Weights of a small GPT-style language model, trained from scratch on English Wikipedia.
Training: a variant of SOAP for these matrices, 188M tokens, 5741 steps.
Each number is 500 + 25 x the weight over the matrix's rms, rounded and kept within 0 to 999. Layers, rows and columns count from 0. Numbers have three digits each.

# up: layer 3 MLP up, 768x192, rms 0.125, rows 449-484, columns 0-191
# down: layer 3 MLP down (transposed), 768x192, rms 0.161, rows 449-484, columns 0-191
up449:516510508456479481538506528482527496514485482476453490464485501508506450501479504485476482471458513480502479508462556575476488496459502471518540573523524494518518492479477461498483473517493522513501489471485503508496484487481502540495503476511484523497519537440458446523513560495489453493532545526489557531489530498481478481553508519517520522476546474504444496512540495503518457516499487471546523517529524524560476424483514482468526580524535500550526519477529454470471489503493483446530518515501462523523489489475466522542534508519542546512463496522543481522467469508525492519
down449:430462477496491478520492482489485439504491494474482548512500497439547527488468484429515521522549519520482470479534477537508434500463536522483482519485486492528522516514470479498470518519512550471470536485499506489529535521490486524507475528478504502470485513569500532477497509489524484485510529452499530466508528494542451482513482509457468502490513467505509546502481516510503508460467461503520487479518474517541535521515492516514452437504458533532538494471472518505487523487482511468482546479475497487490486528510512496512534516529548492536587493532546485469540519527540501440
up450:483485559469487476514542492522514521509516499489530493513504499521495508481467482500476518501489524499544503498540499500504472509507503445508504534491505480501538500566511479511503504526486504551507494490506468481505491482535489484495486489512519488486498448479486474503515504470499501458518515476458535494513536467483516501493520539509461474474468517454501470505507502600533473468479495512510522507509486517478552480493523528480504496492483464486534537498505462532532457496516502486473501496509536504496495463493475519492488524488503510505490523535512508480499511487498507466
down450:507472493511529498506474501493531500478483511496487468491476466489509491499489534496493475489494500500504500513462481505465487475493479485505497516486534476489474534493485517508555557525540528516483490511509495490530527502465510552493503519499435470523505457506498461504465490530497495498498480511513476531518491482517542521475488536509529495525500492505494492471503502509494485524464475468492486510476497517516526523484517473488529529501478561500515512527538522500517454533515529548485488436493511467525536509526506528488516482508481491498506503501533522532473508469527488512
up451:466463495503513481480490549486530448476513489478547458512529460458497482514514505474484493498551492489498497521501487493442482498481493471521505565465521517511484499498496509477508479496507531533491487509572497505500508495518481574524473496514519447490520465495480463464504450550548471542506496481520495499475477498521490497466515460460488506507457513499476518485500494460503474480544522484525488519511510499528515459527511495482516496518493450523523480486520423518485509479500446526557493508493457549520444529498519499506523519517534474470490550495509502512525451472508539501
down451:460524462523476490481468510517523535471444572539535535532491494468496503499524498497476492500454534560526487484525538514513484504559501497440506484485492554480492491492496463499526519514468515521499493482483462463532483500529526504542462493497455515541513516446481496505506476462428526488540488551485513501500453531501501502492462485460515516511514505479492533510468547467475524522488512500500474526479466469526481513518502525525472515521478541516519557543499500490431511493521501503505504487536523508486529493527535555491487441485509477477521509485487496519483528497494470487
up452:469437502535532520508540527476512519518491547489492535463473504517511482496463486470484499501459485504474532503494523505474465483547479472527518548489470507489515508514468500538461498508467531526558537508478538485507517497521529478472488492499491544488480458481484487524480531495504481468478477498549478516530474498504527494509469470509518485500532536484461516495439489516473510503538497524475479495508477488506495504494473503510498456486499446492507492504550491462518493496464517527479494489503498538477495540512435472472476506529492545489530522537470469555522485496528513514
down452:541464488475518485495463518489506505416476483500499537496451494499511498499518501542475489483516494482510487494554519482488536483493497486538476510486514479489470505470503482519503468487544527493467496495482492488512529502456521449480458476521494515487485531483457505478523465450513491460545494556502514470542550502483447513470507521509485457505492524545522477493494525505479526520503514512467460493517477471496482473472510505507514495508528522457518534507533500503546488498492501460516464525472543548522499462542468504493483547492503458481493490488509476528465499505519507548
up453:439482513510473492497514508536518500506509481496513519464482490558483522482502530470434482506507543532516495494529514538486512502507499498522464418498491501491531446496494507471528520492511472509523518537483523535486498469495508531503497466501499494517510539504485469521525518485507502512498514502529467500504512485486494516501474515516513458512474509567507437503538480474524514494537494506509514507497475499486499561500548498480477566500517497506487479523483520522487484507481506504470467531523503474513505525527486474487446520485466512504495518503502538548497515497494498480
down453:543537519506451506478517535473521526516480500531470497476476500543487498507494485494543517502457476522464521537472472509527496495483480467469508489467510531493511504477437513506522503465488521518475496525556473487503514486480532499488502514530521505436535514508529510499533494524505486498486514496473500484529500513468539496492537466484471490543512486476523524495514502538520544491509486504573483493508501502484506503509451468487531507522524476471482490512506508494504527507523482476479498532485523475520500519473542513497540515526530502491518504499475471465534494498536525541
up454:503530520518495532502486524465486525512506485512509495509418502517491507486481503470502484516509472504488506508476551473500498498530523509496525522506495499534534482471446515509488481476459462518477515480499507523461504479515494473544479477494455479456506487471527510495481504524478541524478498507478530521510526526491494506549523503541491516533507464478510460538505489507495512535495529489531479453574513535516500483465516515508497514520513488490510535527506509477491527487469481502499433534498427497522494513524499504485483486483522522484472505498493495478485504515497512467
down454:484483466482497525504489539502542505485480483502495519558489495492461476468489494504498444472528515503507489503480510499462491546521498496474546501463482512510484460495481527519521532491479503506515523520464504492498543470511500549540494475503527504456470474471482458485517521499503486448522458507509486487494489502516492470490507530463499532485459509509502519486503477478519507552484537521510499489507528503491452540508501511503457501505505494481523506478524479516482520463538467509496545516475509433517509430502472513492469512505477537499508495513512506481522518489498469495
up455:528504448474489516533493573511481471504507521509499465494465495486525486494491494501478525532473506532502530526534505472544499471516545543481494496505508520523467513513454449525461505505501480523532470480511475500509458496498485472561545511494489496496569466468508486486528513494483498542522546488491464512474524468478501464482518503503514483504499504484530532517506483512495512517503511496502503531527461500522469452525538466504485514466528520479451497487463524466481543493496503520514471501462502533510498504440529504514454536519484516494510503506488485509503491506490452518
down455:482551507529479548545471483468504504500463492535481487497527503476486518532520521525539471496488506525458464486516445507492532486524494516465467499516505510476469485493507506528535554473486516530490534494473495539505455488530537540508482491442508515485482499455507524535473475485507464477500513479489490489534515487486501543502504518458504502478530549494514460485491464538471494482486501523480523518521489470472495520486544533488488513477517508552543472514480488491534473487538497529467540478497524529497485502536542505500496488513498477491502458535474453495483512529484554511
up456:459461507440496476526541522505499493513475504533492488552478478518473504501469539516426481542505503477526524518488475534497485537463501514491529514488534476493506478531518516491530532521479491458558513474487531483477531470475476517511395489479461508539483508496501453449483518530525533511479498487516490520471486510501535470499491470474497477498453551476528466527469495520469557491480511491541501518523491478537524457547485533501472486490456509487503504525514523504491507528494474473479491482502474485522495511500501493506508505475515500510502478466492518456490493496472499514
down456:489472500522483476523525521487479478520500523498494496521490514473432503514504518528492481549471473481524471559542503500480538546503527478497508502551512520490491491496509493482501513591477509516534455499505518462478499507472523489515456487531478507573463504522497487471515483504515511441521486518495510518490498535469497495480522513508454522483513562501485479493516512497493521469514522514479506509499513462473519518518552504486444520503486498547479474526488539505516434471502494471522477502450532492461518496488474455573507509529475505533496541514473484489451514518482500507
up457:515542471517517513493506480520470479518537538482491503476515524466541515538543513459485558540463481512503472485468516515503526510511475519458427490488480513464482507519498420499524516489520501484514508512462505512478534515485481496483524490559509525524491494459479499486489501492466498458527509471505468538534481435510469492560499514468517497500459453453514510487499533529546483522492528524514506514505505502519483481492498481527492489504505480501486484528542497496440471478500533475459488546473531480477526494494482523499530524481509511521499520496491536539471506464508495508
down457:468459512494489491497502519470528508543495490450489531483448468502471502513527509471478493511511515525484492516500490505503532524465508528488499527480553515526482509488523561485526504537476485522469549516460456475506517512508542520482509488468513480485524451532500487491517474522495478501526463537500541504493531488507517522437483517531473530462505518493495494502465471492539482490466476510442487473472500478546528509491528522484453468509476508521605522485479494510517548510516530491495448465463494468496493521475510464497522482508482440537473500511478460492517474471546532473
up458:506490481462464480505439511479493485538491547486502475500530506526461552537536549549509469495489514463494504522467497493505461480462495523529525465485528478479506503484503544483489481540482478435516494478487524522480490500479547500479488487515477498511541538494533464520533470480488500500497481514532516465493531454483480475543500504487484470539487491534446476456477505507483458523526480501521471516499552485535484536470530513531506490485483499508470525501468476513472521545459478506489471515494459503483520501481487514515486522502517529484506493499520564478500490526499502487
down458:485497457504487489494499510484482480511503509520517499519479499519489525493503451473432520460474535501531501510499497456513500484463505522497490495463484511479528570519520501496534500488455468507507510496536503532491514497488461469513506511516524517515491512539525496470533511455445511505506472525476542480509515529500533522532532506498496463502438439491477491487480533512512560462505483515508449531484525524474464478464516521478485487481465435550491472520512484502485522513491463497487495510522495470474543543528441538486492493501506530516465510523521529498517477457490507449
up459:502530528500470492457495523475535534484497523566478473574534454437532485546483491517515550484485502549547533501519505521516447568460553485530520512537513520546485493530509468483527491449492525459497473531492536504499532488512467515503475483474488455499493476562451515479498503520514516476478529512550517485501502500494494502492500484470472479510529516496499516495468501514512485514463523472531447481481494533458492499486492541515502518471508499462546498468516467519491530477539524475475538481529500506479492484516486502559497517476474539468503456498534487490487504490538509523
down459:493507515450503496473511496506504519520493496497507439518504509511470584460465502501501499550526491502501489506507513525469543479446458507488534491502498461497456539500535500504451515428500473470450481460492482560519508566475489497511440504529485528481480530486527537514465517483486491477461505506509542476462528503507495487480481494505457482491483480519459564480485486519482473488508537485491479481538482516508451530534509532501499530489490494518468490484482503502492485518496471512522455478513477520473476479510484508513550474523519477481488520484483471493489496452467512483
up460:507503505476494534486555522497533499481504466508528511475517504490517528512523513499489544502529496464514542532492511456486544528533521504508497486527507448511515561522467489503490468467539470484526466505518497496539468465548481479545509529528496457502483515502470456485517494487523502489514491481546492495484493509486499478514512503513499532504519525557495457521518537517524512544500474459493482448539539484496526473538456507523500464479540504503477477483504470485513500445500495532483461519461515502505510520462493490496492468487456475474517504518484478463494502499477501525
down460:494450530492474451515506529481506536509492524571489522531480477503491480497491493499473466507474524481520512474478490520534488446460500503555501534518533495544467475515499484583483461509471487510518499471519540530527485476537452540497527453512515476515496526501523523506513479513535499513512517479483530516469539477470460484497529535439496482574507517459500487493496508498500497524478561510485491507477476519505503503489502491528455524497479546538518494528503501499505490496493498468473510479470503513537533475508537434476480544492487508504477495462472548528502521500526523532
up461:489508501492509547547523459495489508493535520514485496492490510490535491463506481546489500486518523478513464470533489478494473509530540522444478552462490493508524540486550472504480492486491529454519487498533470476468505497444474508476525496494527525456480457510510532503498520478525498470514487479430480517495526499503470495484522451496488456535482493506500484499512466508497542512482460546512489500492457484481474479499499503495475499489506468560527472532476451500506525477550485508499482505540521492523503538490508451488482490498544492493525511503532471512512486513495505493
down461:520479545555500485501476510509496504524494490554499502488482482507473488486493513545506471512526493532563504509490495507512483494481450554541509460473528500497481491550459512527518466504513499513515543491509515500495502468544538471504499438491439501521486501487508484495534484523525504503493498504538492481487495472535527483462482526431496522519516481504527518446468483532508462491524502503499492486512504502493527466469529510483476474454492536534534529502538510471514504509515507514464460478469501478474505493493510526485502489484458495537496442497489536480482459474534482508
up462:536489558479496527515526517509531500543491480530544503473512485499469526489492519500523526524495481501471521500494500507540468520505475502510520504471509499494561534510473469485499481515505567529504495508480486505473523495488523512470482485469522477485537518518470477474498480469486491500503513476548548515492501503484497517463493496489480484492525501516498520519507504520481515472478496518495518486558474523522494496473487520566454464487505462477491518481477514493488490504478504511497475514515513473535528493449459542467504485488503490498500532472561475515493513492478486504
down462:511477526492507496504504467521463504526551476524459486455481507520508521506484523491504500492502478501509520532524511450537527468558546494512486494474548466478527483561473498439477486496482520502506462517484478502472498480479507479474493473495540482498437493538515549500516515484485490492489510502503520526527512550496498482511495456514518459516522488494511497511513497509518493530540473490478546485495485525461494525518511504485509477506501537500517502491480492509491505467460485486511445568507478502523518508525500490502515517461504495422488489523520521520537509494467532502
up463:502487502491488514512466513479496510504489542505493467529515521462505510516444481485469501515496510487536495554548520479530487479492505484486527509455484497513486516479504513504485508533460500511529542506517521486481516519494511528535506506512517497464478494577521469506482484503512548485490542512529484451511500462483504482513507476476484443532516558465474509523462518474476513475522467510549549555555490465470472442504465482489521493527514492463499479472468463490505540501520523484497489519503501518518482479519484516484498479492474476495498509504469513505524511512515516525
down463:463499497498480498460526494529467503521499512519470505523511486560499490527476536488482451514525480527483499543488554433484524502497510467462507516486483547494497469527511485497522494497481492489512501486524471485484500536512481494494518515521497506470507492516499531485473496503498533475487505514501486521525520477512512506520492516532497504480427501515535485489533511517499514483463526514448550537504487486496482497465488554468468518517514472478461512507475498492479500500439486528492498492553507455547461482517483523518487513485529489522498481515471535494476493519481531515
up464:496528455498476508508461479529512506498547484520487471524489515534529525520452532530458490518516525517459522494498471528508515517489523525500485504434537499510504522520514528471493481534509479479528505484501530492496577505483528494531469510518491529499504507484460508464526487504519523509495537502493483484511491503501471506460450474472491485482531479486465468498487514492502496471510527534527542507474513459493523453489537511490502472430494489500504511519487480501489488523517533494525431520454504496480538513510523504497508507526533481523499479499511492519482496494457465499
down464:488512508503509489485503510425497537510525502468525501531498490465470521491477515561487530490471490490493488500486542519495500501490485550505487484504474491486490503512482500481505517514484519526507485501504543477540471510518432505487510527470493550524516541526516525460514520515490487513495517440492475542471524496490477532489480553489535502532525489522490490527554507494511499490490527497483471491501532496457512463483476488492508526534553490481502479509515474512499504508487472488504509487501483517477494478531452483482511478476486483508494522522447468512490491500518534519
up465:512455511512468515471482510520529525515547452490461520504578483542450500538495474460534492532490473505536517478491522464487455442468525526535503514471464494507521501512508519530483505461461514488499510498491485521480498489488530480497507523492509510521491534489513508489471494496524539455517505537524498523515448505495518522499540467527473486484533508461516474494501455479482494505495481494505481484495513480499492496503494453487529508500500529527515493489516491491531504510490541466451461506526475552444493549496514501510484505501518503511455511530446535460514503485510524512
down465:503495494546461497486512460477507475497480531511490531489480471492527520478505473510510474479479501539474501505481487511492505486510488458538515494474556510467470502524494504499518482555513501464469498488489554489470478536507506522507529461501477466491526441522506493496541502458482485512507510443501482500526522484497491505447463525480535491506508505567507545510526529553497463495479492499464530540522508492496529467517509532491483495544494492489439469465446489499446482516536522513502528509502503479521518492485450520508474515491462539496521527496560456507487503518529549494
up466:515508476500502563525515443520455492429469479566537513500502512503505527515459528474520480570497505474523551496450512475519516492482515477528499477476493477518486492475499509501504465459509518473478494478507480459521499459490504495497519487514492522490490451475510472456478438484528495486531507494524453519482489503482487491465515540483547498502560520498508502457520515513459555516509511526517520528480495457475483512566522489488536516548449447485501512497503536502542484528550531512507529505517499472515538472484503548487530510510498481465540516490522438476504481463487525499
down466:477508535451507464443476529473479511526528520443483486478519485481508468520523471519471503471512486511442483510500505483508504547486502542499485531482485504507454508485497485501501536497489505519509518477524501508510521535452452498477492508514501480501482521485534521493512522540478490533484518495515495530489507476512514498532514488525487533519469483534473465535496455523563467486500483508507492466472489536491459503451520483537493476509488505512512542495489520536485530484470450489493503507494462509501481554492535466497477484534512508477502512503461491519498511483470499470
up467:520505516483450502506480470511527470533491516514533515506491546524491471505536570496537507486540463479487535504417494523504466499485522474536514497511519538523482510527490529510500539486455502536564515523498510502506502491547471500534541520491460492479501506499465501444501486462530499520518526497533530553512479514527466523478485497513483481498513506497523507501529516463522489471508501473492513481511514476480450502463564485515541516528484440455491542488484483473562458527501530536532496482465470475483464474509528531510487474516459475487521531493460493498517533536453494518
down467:498487514445460476504480485516545459539510517541496511485445501539505560495469533506484483545513473552504481529504472471539481483538566567521566497486509531510531460473463528552468481537464473507550527510531523489492462426456452488487505473520541521529434510477513510533540515460507489490488489512518503430488510533495472502508504519485519483521533431486545483505499492477510495522490497476492468419441505496493507481493524418437479535503514451466486490469488521548509497503440512520507461485460499484507497510550495547530465484497472449498480518486486446473533531534530484480
up468:478470520485500515466433470507496545502490518514487500495473465496545534490449555473501530516527530473527534504497493495471517517495511482526515511481498478470515540508504482465569501461487535489520487510540524519495551489530487479495457529485517466507506483502498532522521528521533495495518518520443537512509539515495513482472489473497520518507554549460510478479505508556497525496491477468513488481520483503476488487508463466497470525504477510480520475522538510476540542515507516500504529480527529502519505476522450509500513503510481484467503465520548492485463497452519536475
down468:510521523505536479507480528463495444498551490513494458487507556514534518471499504543531507509546481485467491515501508499545446506477498499467493457504527525494513460463503483522513523437482533484485506487506541544531489491511493500504514462512512530503517510502476495448475519469516538478498517540502504497503497516499473493490523560517491453541478498504553494485492538494483508475482511516481498492498498487514497460482479530539530508499533508501479518454516493494464509491537494495493487502525515519506531508527510505493528490507502520544486491468533459507470501495498491524
up469:480514502521478503544513518483479485452515503506495570512497488499506495536506520516488481520470460522547528435484519556522525494499528490496502492439516462489486547540499499510499500499509505488528518510509534507463501519524468463577516559525488505481520528433523509463536509434461480481535467452539523509507494521515521484517503490471462536555520500514492496481511496493507532488506508503497496468487502506488524509519472532511514489487485492499526447518450491487479556487541477498472502449514512491482517480501469533478451527506498524505477490462467483508499482518481516515
down469:502513501482494478478455539527474540484479491456456503518497498476500480530487462539546502451533512517486511448489445496484523531514492496483480527484525499475501497506499485465487514497492509526508496519522493509525487514546487474523534537528492521483484514538548454494501507499462504520493434523508489502461480522471523521534496500504486466501494492543504443519453527515531484492496477507468538520484475547516480489474531475477481486502517499510518491486513507513491523514474477516525477530528515495571495500514511512498513495501528517497486478501477508525522521442440514455
up470:437488531525468509514567473497475528493530541528510489480469497498503516493538520490513483525511499590472581495541531519529536534528465487507492519515476494484499484483500510497521559470459485526484475469530484465505492503528447480464520490517503495526475464482482484490446507504441500514475548502503510490491484490499541527496485501514480475483499473473510471478534510456483491528508460492497530470514515522500558504506515480481516518482498497481453497509492479540504471535497492471480544536515494485454528489518469496468526490520466468500463487526482503504477491476495476506
down470:504467488512473518520528513469498493497475519538463547456485495486499508572479504494482519555493498467519510464472509516467482473521537496522515494517549481504522537535502452508449458542539467536516522491504523503528497494485509467511506499480474515435537462497516482535503504511486490528517483473506492505501492543450500497473536505494473494494511515507590529524476536548525586503489468466497488537524495473531491505518509505460519464502524517488521514550523488470516508487545511510480472512538514473494517517451489547492515494481484515446505454501520473454444463475509529496
up471:455520508502538471485520462486487510490501503491493489479455559517551481503519495451528502484527509470513538459479481538466526508470527522478527489518512468506519489550486478492485533506486498518457488526502482525510513513554522480511490462495504475535483494495509524460483465481505471509457480509484497492454469530508500496524501499527485476509522462477526518509498495516460499467485508523473517481488489489454463534480550508478478501477522505475535480502520501552509471516473511524465507491507516490512486519481509551510469518431482509505513497501509486512522486493481490540
down471:508503453527492487486490497503514480482473495573514515504498508521493488465445508498508503503501556553520473529494515488512518489501518466507520468490524466491454523464500478515500557490533501489487509528481501494500486522525509513513480502515502486493509476527476493502458524492515501535489476476513518491532515459549525468458541530509459500499499475552478512487493500506477497537523525514510521512512478521500512531490491489501500508519528554495473475522525516520523470534548522482492462516495465516486490444507483432488529471531517495483498511489500484510495484490478498513
up472:455521483490510506456485522489511512483486450493461515494527524466488524497541506514465457518489500532488529531494544527488496490552473502536477496512503553506522482474507531529478480512477477488438488501562503512510546489487517488485497474510566463502474519503496561520506493455448478497501469492505498556481454487501556476511543477516516521513481455486513497480464428478528566491512498526497514511541503531503502520517510480491484520441503478491484466503502485491526509490527470453490466525481514465492518526526478452500500555512532493514531510515480538532512532445504498503
down472:519494538520521521483530503521504495489529517492502496507497485511502491508559495479503476505504498464508495513532504508479506512485523521489499488479535447548471513491489469518501520507507474452514512526534477522494515489466491461476552517499495511492520437502469478499482518533460495515456516491487505481531512525496493554507509549537459468524487467529487517479528488512481487499495533485532550521484505524485454499488553518531485520490523486550486488533519491558510504498508469567506498520500471474527527470493541498495508474526504520520499490475533485517506502535516508549
up473:516446541444465522485466524496518502501503525522524493484511519511536536537475489495503494514470496534492467490542484523522494488517503529471537475458501525510499502481472507493550481516466525526535516456505514515528490471480525481495516468480502479497529489509441483540522530531516533520465517476523533493466495495435476501512486484463488523503452533490520485526528512539471501505469492510500491501521523535483489519509520487483518468472533484486507415502515494460490523466479475475459523506485507499506551471471488535500515512457532494456486524486472535533500476526461500483
down473:530491498475489541480497510471473537548517495468511507511516483519537502470505497484487466539494491495519476499538465523483527473504498525521511453527548506469470517453541488488524509495521507520506513481488481492496523469499530544489487488480479475471495445501458508508511488535475492507535515508533462511461477489513488472485508520474478516503480540528510496491532446506478516473459503509478492523506499488501508541509562526454528512527550496524500402519514539496467486473510470482513528532487482490514517494487533510468538501516563513473500541464489521540510499490452505495
up474:462489479506438477537468518475502472488539495501471534473497510493479459454459535514506515493535491521499500484473533516497468536519548457480506496464519528544481512530528537474452510498423499506482546477568488473501527492493517436502506520522507515521472472515532512456515438484472498485480486504501506472501528486496498488522493522506465479497461532521486465495500543502502523501478457469513509526493497470476509494512475486485498450452565491500506466510481499520487452449538517501468510474483486508523542475529508471520519501537497534498530495538485495520518561490530555489
down474:513501521494526573485480500502482486502517510515527503488524489491499468464526492462472437519534492463510507507473506474479529505515519495473520514551513470520524503550529518540522509470576534521506503478503521498506485484503527441477516528509507514540480471490531466530471488496587538518495502513579537528488506491522497466512483538530539509509494517503462518502510495494470446522489503471501522502442480496497471493469452491475474480453471520525501505476478507503495492473488476506490494479454470489441540534501488475481524510489466431488498491524502503510541533491516514452
up475:488502508491483490495501517478499496462487511486530516520494514506529465514500529504489533499499482511480509532505495541481471516481551483524486507466509482534481445502502504503459443503525499492560422530533516483522537491515515487494474498447485498516494417461476503514487516483491496511525485531526518516473476528531497522517505447499506481523529481515477503462464522532501482497502498538504508505448527520514486505502525479492519462503523518512580524533487514492525471483482465516484494521492518523453483506497494534480568478459512476460509492502484544512458514487509498501
down475:510495513491480513505509526478512518520517479495493463516519483487478513534530512493479500484500525480548563525516532493450519508548535523525491495523534525501496529469521499526506501476505536473481525508476518501477489511493479552509535520505478531515477486502477466451518517534504482472530494505528498448516482511478505558472484486545524518507510472488471531489459504477476499477551533491473461512499471497471514478531493520502478484501502494530468478489473528488511461523547478471531477450523461481508476519524528495517475485519514499521522510431513526495497509504504498516
up476:495427491501484489492471465497511505536481494543510511531495490514471478467464486469468496550531542482517488487497486527485540472481493506510519490513511514458471530443470545488462470469461491506501477486528505496494476475493495476487491492516472471533506528483496481488526514491520506495490541480523488486477512518513498452468522532525503545521458495530488477505484480512539518495506504500518493499518502504535469512529510475429487493558518502522514506534500472479491540512508472484563487493480506499525436477510497506485464543526509457463487518478515530474507528510522518511
down476:550492488485491520468505495493489478500502476496516500470487493502486507482474516503483520497483518498469496508476497492509507451543494554496474520485505538499523501463510477461482520487513514506497509512464491451485482511501493540535523506536485520491501505470472487506504477492477507520500498521513510550473529543521465490461478546491474457437497491539509491500517570502514498478502513468545490512563518488538479487518502491503539487491510490490527520471516474505566503482442480471506488521519467499448535475478494452475485484422470511530508486474484477521512456503498491507
up477:476477470493553490519479494491490516494500489550443512523515502519542552496488499504462517509514496477466497455457512483482510466481498529497492535499496493474511491540499457473522523504490525504513482469552499490439470489503476502466467502527490524522525495500468518493487492513509521535532494484483503478524488501501529486521479513526482533496533534490494471493463504479520495473523505515551504491491481497484527482532459502459512489466486443541467453483500462503494522539507524507495508498482490554496462502526502502502506544502480458517507485495485489489538549514486489536
down477:514479475561497459504492447545496487467506520513522464509512510481489468454452482528523477519477534493553502504504506524542480525516493517481550500495469516483520459479477436489506529496470519520542485487496464475486464492470484497504500541512542516497516452500472485503512493461475502527510517471463522493544494514475479461495490506505484486487497514502498478513524539526487489488507439466517534515452465489481511444491496476505503536541541466506504499555485500460495498510471533551518520495499477500475494493522471531519482514572516498483479501509481508484503497519529492519
up478:519484459543465455553500485520485484489486523492545459501477522513558486489500543535503547569527505522510465523465481466475518424480500492509548502558455490478464507554475501476488529527500496499490517454520488474457498386506479476478542517504468480562497472511504533488521503474542554516576530492485518506484519513502510491538461491558468439459458513541475508481478445535540501396470522494463517481454506553501553535511540531507552547541435508463471457469496457555461439495514510494545527445512529480488539541419551505524527516566521478472515494497454524499519500474459445501
down478:479500438503503486477526489524505530503488465486531493511489522528486455520528525514462516549493484526537514472498525468492538439507508554509505527525488555476482490526512506512474491528521515522456545508515524504473499466516482479460494538538466521535472512505493524439524520454509545515525502443505524496519525512553559510480506520499471508504457437522515491460514492518459553423521447459515469498447514564502502503527521446514538548540478498467523475465505507541523520568461482517498481409532518457450488527466513492458505477532550496503494533500466502511483497501513477539
up479:481460455504453514538458537489482470535517480507499540498502520466497473532505483501488530512571537502474485477507520527500489514524548447492499533519564549579536522507538472442510512478512462487514469525519464485459516469493513487536482538520509503483502531518513523475521479469496479463463498496537487490535515546487494500500500509472501487526490508473534535510467446453513542471498487534520480525486542492550484496487516537496516458532451521496539496473509489501518477508482527449456475509491458518474537501537508453479515466470471459512506539485508527462574414497502462526
down479:488477482503458503494481489499469518536444446482490517505559515459490472558496497489483502529527502546494515491494568536531522484506487470449503543514536488482515487506493510426469534497510476532518488455527444564484469502470498506520497556525487501476484539505530523460525502516484512522471493498506456485543484514543493495506496518468492476515505493468520502490528440503488507457475525494469459519516527521492487546447555517460511472513502517464496479530442472472515459530482471514480480481527516519537487502482465448501517462480492449498489524486530482490519425464525491501
up480:503519498506546522513458511476476466519549520509486472505511514513497527499478485517510467484526527534486509497517438516520478512468492498494519462476537446488479529483523470508523475487479476494477521495486519464494498468494499483494473506526503501474484519482480508496532500482527525470541475485496503508472497495498519500538491459483464497507474483522473483542496493519501502540509506466523460491471525468490513505516562471554490505505492471529544488513510497510497481475471512535505473554490534472520493520477489477497527532523515530480477474517499477520499463479555520491
down480:464480471515518542516514453509485538517502529496515471507477506498466535471480516494481496485455502451432517489495476498506508470493524504494501535505525480492477501493533507505485465508507492538476536470483520532490512504499519516479538514503506476444473489507494460501506495540520544504541520494515474523490524437459504493511496466518476503479494450492515482485454528506497494507497503523476472476497500483509452507485511520501498513545496520497501515508498512496473507484493499503492552510489551501491521505476537501514457481521507590551521510494512495498466512477493518484
up481:545498489476518481521512454513458513541476514491520525526495520496504510508502474476484516469516519496520507527532458498504490473448573500494518500517497495509469565504486501518452469500511503522531490495469440489484446538533470470556499490478518543547522509517497514503485525484469457483512518476490515535505515518488520466519497534513506498482499519514564504478494502475470497485502498496509473497459512533490479472505514500546490520480492438501522516479511474488489455502472485529541479487487478501450539493464486519479507507496496491464473458521519493478540541502497456506
down481:480525500498534480544493490453517514506465514528502474448492497503513473528489458478526528523459469534494505470528494546492496510495516472512486476522495487469487484505487509515476515512476480486515498484556511516532508497488494561477478512512488453500517463524527504493494520525522520517519529479549482503542522528497483514514516489515480515486502514495486483518559517503492461451486505511461476488499518530461511528489482509485504480512495499549486464511481475519460510476548486510514475528501554482551485459494488486541542530486518459543537544471509507490473494532502539473
up482:483484525501561493474520478504513520472524516528531505503529520522514495512463508503511566516500501508487513476449471451443540469469529478479534564457505521524496514489454472513457503437511456501505478479486481537516494519509459488502541500481497474496505522493542492525502455499510498531536484512486484500510488506512476546515457491488507493469501517491505508482486468510497495510546498489538510517481508500494486498513526488509506500502511499498505441510451509535455545532478498527529527536510492511496473476433529484509512527489458483490524480474504500474507552470489498537
down482:494504512504517506507487500492514526480478507539519498512469488473491490465511445476484511536488475504525446521504460509464490516548505541474495454487506523540461479474496499498507533504474486513483517503500506497483530508502512509500463531491484507495469475488524489488517489481495465492505517506532482514525497525462471541491500467484469494503498548472477535484500512496468483526475457517479491477536497506498542477505500539550539492504436489515483481503522538509492516530523487493504477555475498519475495553462528488487513507497526471492565517477506476527489482502466495504
up483:539469512545442494465489526497520491553533514496533486509492486494505463520522458531483418445535485464509506501498446501511579486478506503498524486475515517501505501499488537490511531489492489529516512481492516497463493525494485505521535501509455536530474537491509500484468480528472498550503507536487521480514470546504474502444491483499468496495488517492501469492457447517519444523513475478532502537507550472484517465491451500502452491500511502516495452468466479506482500482461513491469449482521479527489536503574531487513499489568495471519544488457511466488493496504491450518
down483:542502502448459497470472486495484519546498518464483487524509507475543519521530459515497448482552487520462498485537484484500538482522517479498520457474543497503554503494511562483508530547537464506493509496463489479516532543536493497469449527520474559532469491528511464481447501524492535508503477493491492501466526483516503497489491497507490515496487513521530500471492473464484506476525509490462489508490507511517524464527538531466501497455504548506503556468499494550495477470470499476509512484497498481526534535499493486493511469562526472479524488524530515506487482492492472476
up484:507514500485488474491494515482465461465511499492522513520441514482507492509492515515507476518488532488511491495506470496490496541505536476473515512531493505494510467499470492543496499513444522526541492484523514494472481514483542524519466479533443491449505509541494493500497524437495535516497477491473555469485537523494476488518513476526471515503489532490509477474474508486520527501475506534483482503520489516478559480512511489490503526507454504506490507479490486537477440513483485521510555452497469538501510526545496507512489550463474486523496493534464491451523517501485501528
down484:473501484500519491455488519498503533468547523530508511474534534512518496516508477509482505503485484513510492503531474451488494490512490504526471509520513491493491512468525492519505533531505515462469540529500494521469484505476490502476548522510501454513507487517457474532505525554438501495471480468499494516519497544533468516475499517554509517472493540484480485484516494471526467531526474523495470499509519474545530516544515497523474472472461521539497486542533524513504494484504532539467489529461462526523492478529510510478466519542488522509481445500459455491533446495476496479